From a checkpoint of a small transformer trained on Wikipedia.
Architecture: RMSNorm before each block, rotary positions.
Each number is 50 + 15 x the weight over its row's rms, rounded and kept within 0 to 99. Layers, rows and columns count from 0. The size before them is the row's rms in percent of the matrix's.

# layer 3 MLP gate, 704x256, rms 0.164, rows 294-348, columns 0-127
104:36 65 50 64 33 32 65 11 51 64 93 43 41 44 64 31 41 60 55 64 48 34 53 34 24 52 39 48 60 59 36 49 64 47 70 65 44 63 49 52 30 55 40 44 43 48 85 16 52 74 36 39 27 34 49 47 25 57 64 55 66 61 71 33 42 21 46 37 59 83 88 55 52 47 54 65 48 63 28 27 25 62 40 36 53 59 70 58 14 60 51 33 40 46 59 50 60 45 65 49 49 53 40 36 68 53 48 62 71 67 44 45 30 31 53 82 37 43 60 83 36 51 64 44 53 52 48 64
096:40 52 52 56 53 59 55 48 30 59 57 30 55 61 69 15 48 75 43 44 36 52 66 41 50 40 75 31 85 27 59 42 81 60 65 36 49 44 34 60 72 40 45 83 23 43 71 50 18 47 42 78 20 46 55 30 46 40 64 28 49 54 31 52 40 71 41 29 66 56 69 68 74 37 44 17 56 45 47 48 38 35 67 52 30 28 33 61 30 43 32 32 29 49 59 27 60 56 52 82 56 47 50 55 43 51 58 49 51 31 55 54 44 49 43 45 39 49 39 61 73 29 65 65 43 48 58 63
099:39 53 60 48 48 49 64 64 37 25 57 41 52 77 36 36 85 63 73 58 52 50 75 32 46 51 53 68 74 58 65 65 42 49 34 40 67 50 62 27 79 28 69 59 57 59 35 70 66 47 39 35 39 66 44 40 17 52 54 53 79 57 28 32 35 65 59 51 40 49 85 61 53 43 45 57 49 27 65 47 61 44 41 50 52 29 42 57 60 59 54 36 62 57 71 73 34 61 32 65 41 41 39 64 61 55 57 38 52 29 41 53 48 55 46 50 39 57 48 47 52 47 48 72 51 39 50 62
103:18 42 62 58 61 37 75 56 42 36 44 57 58 57 67 67 94 40 55 52 72 41 39 58 44 51 59 54 58 38 62 41 48 56 22 43 42 67 50 76 46 47 42 89 45 20 42 33 12 33 67 74 50 59 32 50 35 62 63 28 50 54 34 62 34 47 25 60 62 43 41 73 63 40 70 50 56 38 74 63 25 70 42 51 44 60 47 64 35 49 59 30 33 44 62 29 32 55 46 37 52 60 46 44 53 83 24 42 79 53 43 41 42 51 44 55 31 50 32 35 57 38 46 47 44 34 49 70
099:33 56 43 45 85 54 54 59 13 42 42 67 29 43 34 19 62 41 57 48 75 60 74 47 66 41 62 63 39 18 63 24 62 46 57 39 51 59 55 68 46 39 34 26 43 68 45 23 36 26 55 62 69 30 45 71 54 33 73 41 55 58 36 38 32 44 56 38 89 63 52 76 57 21 43 49 40 49 39 58 74 56 40 52 52 48 54 38 27 73 67 74 14 23 47 38 65 67 25 61 53 42 61 75 45 68 36 38 60 48 48 50 48 49 58 74 43 47 51 49 56 47 46 15 54 43 72 14
106:39 44 57 47 53 69 48 34 21 56 26 62 56 54 39 43 67 61 65 52 63 38 39 51 31 51 61 37 30 44 33 14 62 42 52 34 56 51 45 38 33 72 49 66 37 46 52 75 72 37 61 25 52 13 82 00 53 45 50 57 59 70 57 70 45 47 44 32 67 29 68 37 41 40 34 58 52 55 65 50 55 19 37 28 53 50 52 81 53 51 66 72 44 35 31 76 51 58 20 52 57 29 46 64 66 33 35 41 46 52 49 55 51 51 67 65 31 36 40 52 32 14 30 70 27 54 65 75
104:36 28 53 43 49 51 65 48 68 69 64 50 58 32 66 91 53 45 40 73 41 50 45 51 51 39 37 37 24 48 61 34 47 40 55 67 49 62 60 61 42 37 52 44 35 56 43 62 38 57 44 77 35 52 55 37 47 41 43 35 63 40 14 18 47 49 36 43 51 40 26 56 55 51 40 24 40 44 35 49 42 36 26 55 64 63 26 23 49 20 56 67 74 52 46 47 60 73 60 61 36 57 29 36 47 61 71 63 74 35 51 54 30 49 61 46 67 23 77 47 49 31 73 29 36 43 35 37
100:43 35 38 75 45 64 74 46 44 35 55 57 64 42 59 57 31 71 45 36 51 49 77 33 74 61 52 43 56 56 56 29 45 44 90 55 71 69 46 37 55 49 42 61 71 46 68 69 39 58 75 64 51 46 62 69 63 49 50 17 60 25 47 46 56 47 27 16 39 57 71 59 48 59 74 54 42 44 58 55 36 76 89 47 47 45 48 74 46 54 85 51 64 55 41 60 28 40 36 61 36 54 33 61 31 42 27 76 48 26 64 48 28 30 40 30 36 78 44 57 55 42 51 69 55 71 75 57
097:37 19 78 56 41 41 47 23 44 47 66 67 69 64 34 62 36 48 43 40 58 54 43 43 31 65 48 70 24 56 48 35 59 58 61 70 43 61 53 63 62 37 43 45 78 58 41 26 68 61 55 53 71 56 42 34 50 80 28 57 48 46 40 67 84 70 61 53 51 58 43 82 63 42 49 56 89 51 50 50 44 52 48 33 50 35 71 43 48 57 77 47 58 60 50 43 36 43 59 49 65 61 79 23 58 54 73 61 61 56 32 36 55 66 86 51 41 50 45 50 49 63 34 24 38 49 33 55
105:75 23 32 43 71 58 59 10 34 54 68 30 48 37 69 80 68 44 69 52 48 17 49 44 31 55 55 29 84 59 27 61 57 51 26 69 45 25 51 42 64 62 62 36 58 59 72 35 43 25 39 53 40 38 11 42 48 24 46 53 62 72 24 38 44 41 37 55 64 64 51 52 59 70 42 63 43 28 60 49 48 63 45 77 76 42 53 57 16 62 60 26 53 60 46 52 37 43 48 45 40 34 32 70 42 50 17 50 34 56 61 52 47 43 57 34 43 43 68 42 51 58 75 44 28 37 51 56
100:67 47 62 53 27 29 71 40 63 71 45 52 47 41 52 60 55 73 51 61 30 46 46 75 36 44 25 57 42 38 78 38 28 62 45 34 61 28 41 37 44 48 59 52 33 42 47 54 63 45 53 46 38 58 55 63 63 78 72 39 60 72 22 35 60 78 37 58 38 52 81 81 37 40 58 42 80 56 59 62 42 41 41 54 01 56 45 40 79 41 63 31 79 57 85 51 39 26 40 21 73 33 53 40 38 56 50 58 46 39 57 48 61 39 81 56 31 79 37 46 52 41 42 40 64 42 50 38
097:64 49 49 39 54 35 78 60 57 42 53 40 46 59 75 34 46 40 55 55 43 52 26 49 49 17 55 84 87 56 46 54 29 02 43 84 60 34 71 46 47 44 57 80 68 71 36 62 41 48 17 44 23 48 48 46 67 52 33 42 41 31 39 54 54 67 63 53 57 53 37 80 50 54 49 73 49 45 40 76 73 52 46 07 72 61 54 48 48 51 45 65 53 80 75 58 57 65 65 37 52 72 73 57 54 48 67 51 36 60 45 19 58 74 48 40 47 56 35 62 47 58 56 39 37 42 25 27
094:41 25 36 36 50 42 58 71 69 54 54 65 55 53 60 50 60 40 63 64 58 36 76 28 53 66 67 42 42 56 58 66 72 60 53 46 38 50 75 42 49 49 48 53 54 47 52 62 91 55 60 46 61 27 49 61 39 52 47 23 52 73 52 53 50 33 49 57 74 32 64 44 54 54 53 65 75 48 52 47 78 57 43 68 67 16 26 35 38 73 47 69 45 59 50 69 33 54 48 23 41 37 74 57 22 70 45 51 22 38 78 75 38 45 45 78 50 22 61 37 50 21 34 60 31 13 55 55
100:48 67 51 49 61 86 76 71 39 55 52 53 52 44 42 57 50 36 44 26 31 43 28 67 45 50 28 51 65 54 38 61 31 23 49 71 27 33 47 58 19 31 41 52 55 48 82 29 44 36 48 42 44 40 61 57 58 58 57 52 60 69 36 58 16 35 51 40 62 49 56 61 55 69 60 52 73 20 62 52 54 26 72 41 64 57 45 52 47 54 56 43 61 30 36 38 49 67 37 76 25 42 52 60 55 56 22 52 35 38 28 58 30 69 59 36 35 45 28 56 50 42 55 71 33 65 47 51
099:34 51 56 25 60 73 37 51 42 60 45 42 30 60 72 66 44 46 58 54 38 52 53 39 47 69 34 62 38 50 37 80 52 43 53 45 41 38 62 15 55 38 81 55 40 46 26 37 60 63 67 50 38 51 44 85 39 46 65 34 55 38 49 54 57 47 54 53 49 50 56 68 29 48 37 49 61 51 80 76 52 72 59 54 65 36 52 53 19 71 40 29 64 60 42 34 49 50 51 50 48 47 59 38 59 40 68 35 45 24 54 49 01 47 28 75 70 33 49 35 30 28 28 66 58 24 48 23
103:61 39 32 58 50 68 88 44 44 61 49 40 60 46 68 50 50 44 73 47 41 60 75 80 54 69 62 54 70 49 36 74 45 27 43 41 22 44 54 38 61 55 56 41 65 42 47 58 52 74 80 54 57 50 77 60 42 51 65 38 59 50 58 68 88 73 19 56 32 53 49 32 47 65 40 39 41 44 71 71 52 51 60 65 60 47 71 37 18 74 79 53 26 42 37 75 44 40 42 53 65 77 73 53 41 50 57 45 40 33 75 41 51 48 70 44 57 35 50 63 68 65 36 52 45 40 63 83
103:53 51 58 59 43 49 48 65 54 39 59 72 54 71 54 63 59 57 43 55 48 43 33 57 49 46 19 37 75 36 37 60 68 30 42 50 57 52 78 51 70 61 66 72 45 69 36 58 30 55 60 70 45 50 51 44 45 37 27 51 58 67 24 61 38 54 57 77 25 44 63 11 68 58 52 71 42 47 74 66 31 45 79 63 61 48 39 45 41 31 50 49 29 30 77 61 38 64 32 70 70 48 53 68 22 30 43 35 55 37 47 55 58 26 65 59 62 32 52 66 63 55 30 71 39 51 71 42
096:64 43 59 58 64 55 43 35 64 51 28 40 56 48 54 24 64 32 41 32 65 55 48 33 08 69 23 26 48 46 41 65 44 30 55 84 47 27 52 40 65 34 26 38 63 43 38 63 46 33 42 70 44 69 42 54 34 68 66 71 48 69 43 16 40 39 68 50 47 72 59 62 52 40 57 64 35 60 54 58 54 70 48 51 49 59 41 30 38 56 83 07 52 48 52 43 33 37 65 59 73 36 70 42 50 38 52 60 76 56 12 50 24 54 59 64 50 42 56 46 46 73 38 47 52 22 48 24
097:59 60 85 56 35 58 51 45 35 54 28 41 46 45 65 37 36 62 47 42 56 41 41 27 52 58 66 05 15 29 13 76 32 46 33 52 50 66 46 39 68 19 71 75 40 51 47 88 26 50 43 68 40 59 19 38 31 72 64 53 46 55 46 52 87 61 57 60 58 30 66 21 36 62 31 22 56 47 52 38 70 28 60 48 27 39 59 50 60 86 35 56 56 53 30 43 37 40 29 49 52 51 65 51 66 42 30 33 52 28 24 84 44 37 73 57 77 38 66 51 67 53 47 50 51 64 60 35
096:53 42 47 50 76 27 56 59 18 57 26 52 31 64 41 31 45 58 52 30 61 24 54 60 38 53 39 55 75 64 31 50 74 31 36 48 47 70 44 54 50 32 45 42 37 47 56 56 37 34 53 66 46 56 35 79 78 34 32 52 54 41 50 58 59 46 55 30 45 32 43 52 81 40 52 47 81 66 48 68 36 46 43 47 49 46 60 52 59 79 65 59 32 28 38 34 63 71 13 75 60 49 60 47 74 71 80 59 51 27 78 49 39 68 43 71 62 28 64 55 30 47 63 39 37 38 57 39
099:57 51 76 63 47 83 40 47 36 45 42 35 58 73 40 91 59 29 51 61 31 56 47 61 81 55 45 35 50 59 60 27 50 69 59 26 56 25 54 68 22 51 61 62 57 51 45 60 62 23 45 58 44 49 56 48 23 54 44 43 53 71 38 44 72 58 47 52 64 29 59 72 43 50 50 74 62 27 51 51 26 41 51 57 41 72 26 68 62 52 33 54 55 32 41 59 63 86 64 75 54 44 58 49 49 69 55 54 53 38 39 56 53 67 74 71 40 47 69 68 39 56 46 46 33 60 66 46
096:53 19 41 84 36 36 60 43 49 65 41 49 46 22 46 38 33 75 44 68 50 45 29 29 65 52 39 81 47 59 73 39 48 40 46 43 46 43 31 32 25 21 24 52 51 74 45 32 71 57 49 33 55 70 28 83 62 89 57 41 38 59 38 48 42 66 11 33 57 57 58 51 58 49 46 32 53 31 36 52 31 54 52 19 45 33 46 66 36 45 47 49 30 46 47 45 58 48 63 71 56 47 55 43 60 53 45 59 27 36 31 50 57 51 55 57 35 34 62 36 50 66 69 55 50 55 48 11
097:24 65 53 46 49 49 55 62 57 51 51 65 35 74 52 46 52 54 73 22 43 49 51 27 60 35 53 50 48 56 27 77 63 37 41 50 49 79 43 47 27 59 52 48 54 60 59 44 51 28 50 62 52 41 32 77 60 57 63 66 54 46 65 66 68 84 52 39 40 35 39 68 72 37 22 53 34 59 49 79 40 63 47 59 27 19 51 43 42 50 54 37 80 39 68 61 51 41 47 48 45 60 35 48 29 74 43 61 54 21 49 60 70 43 49 53 57 62 61 30 49 73 68 68 57 26 45 53
096:40 56 47 50 54 43 41 76 32 69 46 39 76 42 48 61 55 19 36 53 61 46 61 59 61 14 27 68 35 50 47 39 35 19 28 58 56 36 49 59 42 51 66 58 60 53 56 49 41 51 27 56 41 71 39 71 72 21 56 60 38 84 46 72 46 59 46 64 10 61 38 50 63 26 46 47 52 55 54 60 68 26 43 45 42 52 59 71 41 48 67 04 35 57 50 84 70 48 19 48 61 69 75 54 60 26 52 49 55 72 39 50 40 43 52 48 65 34 39 53 77 39 30 46 50 69 54 42
099:22 63 14 54 61 22 48 25 79 44 52 54 43 49 41 54 49 41 52 39 62 28 47 49 47 57 33 44 52 34 60 39 38 25 65 45 55 38 72 32 51 66 54 37 71 38 69 17 59 47 34 59 57 50 29 82 13 44 35 32 48 58 85 46 69 55 72 38 58 34 45 59 62 54 47 61 72 56 34 64 27 59 44 46 45 50 58 19 47 44 51 47 51 41 72 47 62 31 40 79 61 30 55 67 25 47 50 43 49 52 45 60 43 48 36 44 47 34 21 57 44 49 97 67 50 55 70 54
106:51 51 63 66 45 30 37 50 70 29 45 55 45 49 25 64 64 49 69 67 54 58 58 51 67 39 60 52 59 30 50 69 57 44 82 67 44 48 58 18 44 70 37 54 77 17 72 41 86 36 57 52 66 58 59 52 42 36 70 43 50 45 41 55 39 31 45 22 77 26 45 31 63 49 06 50 63 60 34 73 51 58 38 33 59 70 48 47 55 47 49 38 69 51 84 47 48 55 48 54 26 77 65 41 38 88 29 63 38 58 68 70 55 39 52 72 40 03 38 50 63 57 46 52 42 63 45 62
101:37 49 47 83 38 42 52 54 61 65 51 32 41 58 40 64 33 61 52 29 40 39 32 76 27 36 45 88 74 70 24 33 49 37 25 36 67 49 45 34 50 53 40 57 20 80 47 40 50 47 65 76 45 50 61 50 66 36 60 59 25 35 71 34 52 71 17 33 38 61 39 34 58 47 56 38 32 46 45 58 38 51 45 62 51 53 46 35 67 26 26 50 54 38 44 65 59 59 40 57 52 55 74 61 46 57 51 59 87 58 48 07 45 64 46 03 74 17 48 46 39 71 48 26 68 31 76 74
097:57 43 72 41 70 61 29 55 37 73 34 59 53 43 62 56 87 45 78 53 52 64 36 50 71 68 54 47 54 60 65 28 55 66 57 49 32 55 36 48 50 50 28 90 57 29 38 51 60 46 49 16 77 93 41 35 24 25 36 49 64 68 47 36 50 55 58 49 60 45 75 65 23 65 38 48 64 64 48 42 63 36 66 28 54 39 49 75 61 60 36 55 51 46 59 53 52 62 40 62 67 51 48 34 33 39 30 27 66 39 25 43 34 56 59 33 26 42 54 34 56 49 44 30 61 77 32 32
098:75 66 54 41 54 48 55 35 54 57 47 45 52 39 91 43 35 56 48 69 25 30 52 49 58 65 68 84 50 58 33 16 31 65 47 34 59 48 58 50 24 37 24 41 50 43 63 38 35 65 62 54 72 55 99 75 63 72 44 38 41 40 33 68 62 76 40 59 29 45 50 65 37 37 51 39 77 63 47 66 54 83 17 69 47 79 30 57 84 61 59 36 57 45 47 33 31 36 42 69 32 50 54 35 43 58 57 36 63 41 61 44 75 38 71 40 34 42 67 34 63 51 57 32 66 50 35 64
105:64 66 35 27 64 92 46 43 20 36 39 28 65 53 59 35 24 65 33 56 44 53 30 59 42 48 47 59 63 81 38 22 56 25 38 43 39 52 40 24 34 61 31 59 23 53 47 60 55 56 64 65 37 60 50 39 63 68 48 19 36 32 56 39 78 51 49 84 34 43 23 57 17 58 56 44 44 49 25 45 16 79 40 39 65 26 56 15 18 40 55 56 58 46 24 51 60 38 66 52 67 56 61 62 50 74 58 72 49 48 52 37 54 61 71 57 63 41 38 37 66 57 49 59 43 47 54 65
104:73 45 59 72 37 19 55 60 42 65 38 24 66 32 35 74 48 26 49 71 67 69 30 42 40 65 69 25 23 53 60 35 46 80 55 62 66 69 55 31 32 42 47 38 30 29 44 57 53 70 46 38 47 47 75 54 34 38 44 53 48 40 26 60 32 45 53 52 56 76 54 67 57 23 62 40 57 70 45 51 39 64 68 27 63 43 15 41 45 44 31 44 25 74 59 69 46 66 66 41 45 66 40 66 46 51 53 75 59 73 39 54 59 44 66 81 43 53 42 74 53 34 48 57 49 83 69 34
100:22 73 34 73 56 35 55 61 41 41 40 65 62 15 68 73 40 35 29 50 66 43 67 58 15 43 40 50 23 49 53 37 51 52 48 55 57 46 37 53 59 57 57 51 38 62 51 57 68 34 64 68 49 65 36 53 55 58 65 33 39 44 45 45 42 56 66 49 26 67 41 46 31 41 56 73 79 53 37 51 55 49 75 38 48 28 32 79 64 34 47 22 57 42 72 40 89 59 72 42 61 38 35 73 67 46 71 72 48 50 44 50 60 54 61 64 18 64 34 93 42 55 34 54 43 58 46 62
097:33 53 73 62 45 58 56 60 66 46 39 22 48 64 67 42 32 48 43 86 79 29 56 45 35 48 63 33 38 30 61 64 39 65 81 46 55 40 80 52 73 42 39 55 26 56 48 71 54 34 35 73 38 45 68 38 42 53 57 59 43 59 55 62 77 52 61 37 57 59 45 40 71 60 42 69 60 55 56 48 72 55 83 82 56 46 30 27 48 57 44 45 05 51 55 56 52 41 56 51 46 62 61 50 84 25 68 67 35 51 46 60 66 58 35 59 62 46 80 71 18 53 00 44 55 50 56 33
097:37 51 55 47 22 49 66 29 76 39 66 49 73 62 41 56 33 54 64 54 24 53 85 40 29 48 80 56 70 42 38 45 46 63 61 57 33 57 27 49 63 50 45 58 50 55 24 48 51 50 53 59 46 27 43 62 36 53 20 63 56 40 70 55 41 68 79 32 11 27 53 61 62 47 73 66 47 41 62 53 30 28 69 50 50 68 59 34 30 57 50 48 52 48 36 38 55 58 59 53 50 34 28 71 54 70 48 80 68 58 49 66 61 52 62 94 64 35 60 48 39 47 38 54 47 73 39 42
102:27 19 61 60 54 51 50 42 36 57 51 48 20 52 55 47 46 43 46 54 65 53 62 46 75 45 88 75 52 41 78 60 75 51 58 52 63 48 61 53 51 28 38 17 45 41 42 73 44 32 73 37 40 45 58 56 67 70 32 33 52 56 61 53 51 39 54 38 61 13 48 55 30 54 64 57 60 50 57 47 72 70 70 55 68 37 58 64 53 46 38 32 88 34 28 44 55 46 63 71 54 79 87 56 49 47 53 64 62 49 31 65 26 52 59 43 61 28 75 66 52 76 49 53 90 58 44 48
097:35 30 51 43 52 57 59 51 44 50 46 51 19 58 81 67 84 30 56 39 56 31 90 46 70 36 60 57 21 53 54 39 54 29 36 41 52 76 60 44 43 79 35 48 63 32 23 21 58 58 42 84 71 61 57 22 43 41 71 52 53 52 74 64 73 41 40 51 57 49 38 70 61 21 53 39 52 31 68 62 39 41 46 20 51 53 61 72 36 31 46 58 40 40 24 68 27 72 74 42 38 37 33 41 45 14 58 69 33 69 41 34 50 58 43 64 65 39 53 47 64 40 26 51 70 53 44 48
108:58 67 43 24 53 45 54 54 57 47 53 80 62 66 47 69 49 63 49 43 37 29 38 41 64 51 34 51 29 69 15 57 25 54 45 24 49 45 66 28 35 71 56 30 36 58 62 59 60 36 56 45 58 52 73 50 15 58 66 46 60 58 53 66 71 54 37 62 42 49 29 44 79 42 83 28 41 49 31 40 28 67 37 33 54 46 24 44 67 39 41 59 94 41 63 57 37 02 60 40 56 51 34 75 41 42 65 72 61 32 41 38 60 44 58 51 29 42 72 21 54 53 68 69 31 54 39 48
090:51 48 25 28 64 31 45 73 50 55 41 41 55 58 61 54 47 31 56 55 29 47 60 43 60 56 45 34 29 59 43 43 36 48 50 26 25 61 63 60 64 47 78 39 56 64 59 15 71 26 58 55 29 47 60 40 50 43 42 65 60 46 61 54 45 47 47 61 40 54 55 51 54 30 50 30 57 36 50 73 81 39 31 47 78 62 45 47 34 74 52 45 55 45 50 46 14 13 42 51 69 53 43 30 57 45 18 90 73 21 51 37 40 49 78 70 61 54 70 34 52 29 60 41 30 62 55 73
096:48 68 47 44 27 60 38 52 62 53 32 77 73 52 65 75 52 59 44 43 64 29 58 55 32 45 65 38 40 46 50 52 42 64 45 57 46 48 30 30 40 41 42 73 39 47 47 74 35 77 42 38 53 33 32 70 43 60 38 52 25 61 65 35 49 57 56 48 63 45 68 23 09 47 60 40 55 30 21 69 21 52 61 46 44 28 48 37 45 61 64 75 55 50 41 64 32 55 47 32 51 59 66 44 34 33 58 63 63 38 53 39 60 44 55 46 60 50 67 41 61 30 54 36 42 65 33 28
101:80 44 36 86 43 58 67 33 51 32 51 78 38 36 67 69 37 69 49 40 76 54 52 46 54 68 51 66 45 52 39 41 57 49 45 83 53 46 44 52 70 63 57 31 66 41 64 38 49 38 36 67 68 73 30 51 45 70 40 60 59 34 48 53 57 30 60 30 47 49 46 69 31 60 44 65 60 73 73 51 48 68 72 37 06 44 44 31 15 46 48 44 63 44 57 43 45 60 33 32 60 68 38 64 80 39 79 57 38 57 70 23 44 33 60 58 58 64 28 55 62 60 46 58 49 59 42 29
096:33 38 44 44 41 34 53 57 75 60 53 65 11 55 66 39 81 54 82 54 50 30 43 67 39 54 55 54 50 66 62 34 26 16 38 19 47 67 59 65 64 55 63 46 56 27 29 55 57 39 56 45 78 71 31 38 48 36 17 56 52 38 49 70 25 34 69 41 78 45 55 43 33 43 73 47 74 44 41 64 64 30 66 46 37 65 51 51 36 28 40 71 41 67 34 43 55 85 52 40 56 30 43 63 64 71 43 77 47 36 48 42 55 39 43 53 64 55 53 46 45 39 51 49 55 66 54 50
116:29 73 45 35 75 67 32 34 57 56 55 63 80 28 47 68 44 55 40 47 48 27 61 41 56 19 59 16 74 19 43 45 29 55 45 45 51 48 63 37 46 52 38 46 49 47 55 71 72 51 51 56 56 66 60 67 29 40 69 22 47 75 21 25 63 61 56 46 50 56 64 75 79 36 55 45 40 55 53 43 51 62 79 69 70 50 52 43 34 53 88 71 61 57 39 34 42 57 41 61 68 54 45 66 40 37 41 55 47 44 68 50 49 49 69 77 49 58 50 63 61 67 48 26 82 53 58 45
100:55 52 40 33 37 71 52 55 34 52 59 58 79 66 19 75 52 34 52 48 64 27 35 21 38 44 39 46 30 53 59 41 56 59 66 47 34 33 67 43 74 76 36 58 60 61 28 52 61 47 54 57 70 77 40 70 47 62 84 42 40 51 52 48 48 49 66 46 62 36 57 57 52 71 38 41 69 65 40 29 61 45 44 60 46 69 82 60 46 44 63 43 57 46 54 46 30 31 30 34 61 50 50 39 59 34 46 66 64 33 44 44 44 38 61 62 31 34 39 65 74 30 60 46 54 24 63 61
099:57 88 57 51 31 39 40 33 55 54 61 68 43 38 49 40 64 43 88 32 35 60 68 17 61 23 55 35 41 28 75 34 29 34 53 62 35 20 31 66 69 52 35 71 66 43 65 61 31 43 47 51 61 47 67 54 10 56 48 46 56 50 58 24 52 56 63 25 45 63 78 37 63 72 59 24 47 36 31 66 49 49 44 41 65 58 47 83 52 54 70 77 55 47 54 26 70 63 53 39 33 64 49 57 66 56 32 55 73 74 46 37 53 57 63 39 53 49 43 28 46 32 47 50 24 46 12 48
099:38 50 40 59 43 82 57 48 44 55 38 54 47 15 31 33 55 37 42 39 48 46 77 53 41 51 18 53 67 19 56 41 32 65 65 24 69 47 73 47 41 43 67 57 70 32 68 38 47 40 75 70 35 43 48 24 26 43 45 52 52 56 36 84 38 47 64 48 63 35 43 40 61 56 51 30 39 21 47 72 43 42 63 38 58 80 51 34 11 52 39 62 56 29 68 34 81 88 42 66 36 42 53 57 40 26 55 42 56 56 63 47 45 77 52 38 29 41 69 39 73 39 64 58 79 71 33 46
097:34 41 24 55 41 21 43 42 32 53 36 45 66 63 50 47 56 45 25 41 77 41 16 72 43 61 25 67 49 57 75 24 44 54 38 51 63 43 75 48 36 42 56 71 43 52 68 35 42 59 81 49 40 26 29 34 71 64 61 64 70 70 66 68 34 26 58 35 40 28 46 51 60 55 27 82 49 51 23 77 56 39 92 67 60 41 36 54 70 57 63 57 58 61 86 47 41 61 40 52 66 50 41 56 73 31 63 37 54 32 38 51 71 46 52 42 48 34 39 62 71 39 58 22 51 56 34 43
097:12 63 28 45 43 70 52 56 68 47 81 22 80 77 27 42 44 52 01 43 31 42 38 64 46 45 23 55 64 59 42 51 35 39 52 59 23 53 51 54 45 64 49 55 68 51 50 74 35 18 51 54 52 44 54 48 63 34 66 70 53 57 50 70 69 44 66 23 66 96 40 46 39 35 42 47 51 63 64 36 40 34 24 53 58 50 48 72 61 49 52 55 32 39 34 58 47 43 36 48 61 65 42 69 45 57 48 42 36 34 68 49 61 58 39 45 81 32 42 63 60 50 65 54 52 66 50 13
097:45 65 47 48 39 52 38 68 43 49 45 40 79 67 08 67 52 71 58 60 43 34 44 53 56 34 47 26 66 57 47 42 44 46 73 48 21 18 74 40 42 62 40 53 64 52 38 41 70 52 23 63 47 61 67 54 21 50 79 55 53 59 32 54 57 33 33 26 50 52 40 33 64 45 44 51 65 63 56 25 72 62 79 39 33 51 30 18 47 60 69 32 52 34 63 41 64 43 47 14 58 44 27 56 31 40 60 57 93 58 64 55 48 56 49 53 52 32 59 37 50 30 73 54 35 35 54 65
099:30 49 49 71 13 47 35 37 57 45 25 63 86 72 46 53 77 59 64 51 20 65 40 66 42 59 34 34 37 48 46 36 39 47 48 54 39 30 71 74 47 58 74 61 44 42 56 62 17 69 60 62 31 74 64 54 57 64 61 63 58 29 55 33 34 50 59 50 61 59 49 56 55 53 66 34 83 35 45 40 45 54 35 49 44 17 55 49 42 51 71 33 40 44 32 51 56 78 16 54 42 43 54 72 53 62 53 44 49 67 59 66 44 56 58 33 42 59 55 38 50 66 40 72 40 64 43 47
107:44 55 54 41 48 62 49 61 23 34 77 62 74 42 26 75 40 38 60 59 34 49 50 56 45 58 52 91 39 68 74 34 37 50 46 67 43 71 47 68 32 66 61 55 69 07 55 51 45 34 28 65 37 14 76 50 52 29 32 56 63 64 55 41 29 40 66 60 42 60 73 37 72 35 45 64 49 58 33 31 41 33 47 72 68 31 72 51 56 58 30 52 58 34 56 45 36 56 45 64 69 35 51 44 69 40 40 82 41 73 59 08 59 53 47 68 47 59 29 60 67 57 31 69 37 86 83 33
093:38 50 49 29 47 63 29 51 73 49 69 71 40 32 54 52 48 77 54 69 39 53 61 47 42 48 71 61 60 67 45 70 64 52 69 43 85 56 57 47 57 43 77 76 39 83 54 33 66 84 81 25 14 33 53 51 69 41 55 41 71 59 27 50 35 62 54 68 27 42 39 73 56 71 38 28 56 78 44 37 56 69 49 53 46 36 37 59 67 78 59 56 65 38 48 36 20 51 63 66 46 41 57 46 37 44 78 55 61 89 64 39 64 51 45 52 49 42 58 33 24 47 72 77 66 45 40 40
097:45 41 50 50 47 42 21 46 62 39 41 48 43 62 63 51 61 32 42 66 59 74 54 32 42 68 36 30 66 58 52 58 47 67 16 82 12 48 51 41 75 66 76 37 42 59 42 43 46 49 40 35 55 30 48 54 68 41 64 58 19 32 43 39 61 38 68 38 49 03 46 35 31 35 48 30 69 51 57 54 44 83 44 76 54 51 45 31 38 30 39 39 73 59 82 62 38 48 33 49 61 52 37 81 35 63 32 54 53 60 63 73 57 48 57 59 46 44 31 52 38 48 53 59 73 72 40 83
097:81 83 48 55 46 33 81 68 48 39 68 61 70 43 53 56 61 34 33 42 59 69 54 51 50 53 69 40 53 45 50 46 44 53 53 59 22 68 14 30 69 52 48 52 41 70 34 44 50 29 49 33 65 60 29 43 45 78 35 63 55 64 75 58 53 49 48 43 22 69 44 42 44 55 63 76 55 44 54 74 64 18 51 29 52 20 57 39 41 47 50 31 76 51 65 42 71 62 31 42 56 41 62 32 41 45 66 52 62 35 52 55 33 43 61 80 48 46 41 54 58 49 39 39 58 41 31 31
111:30 60 53 59 69 76 38 57 54 28 46 37 79 79 36 51 35 82 54 74 46 45 64 74 87 53 48 31 32 49 55 54 56 44 60 31 55 53 47 49 56 29 50 64 59 73 32 40 85 66 21 48 51 65 40 51 66 35 46 56 60 43 34 17 33 41 50 63 53 56 33 57 44 36 44 54 49 62 33 35 56 51 55 66 59 68 65 46 52 79 27 56 38 45 51 64 44 28 65 48 42 24 49 61 69 40 35 59 57 28 67 73 34 32 49 50 81 24 47 63 61 21 65 68 41 53 37 37
095:61 50 68 32 66 49 16 50 46 65 60 26 27 64 43 63 69 47 16 52 56 37 45 35 60 68 30 34 56 74 61 48 52 23 43 42 64 62 19 32 62 62 53 25 40 36 63 46 44 46 34 37 36 31 48 43 66 55 88 39 50 38 63 63 19 36 49 48 48 56 39 43 30 46 66 77 39 30 28 39 81 72 37 51 70 58 38 63 80 28 60 59 51 45 27 43 43 48 44 43 72 43 36 27 86 53 63 48 62 43 48 43 59 64 57 37 58 61 53 50 31 42 46 64 44 68 64 73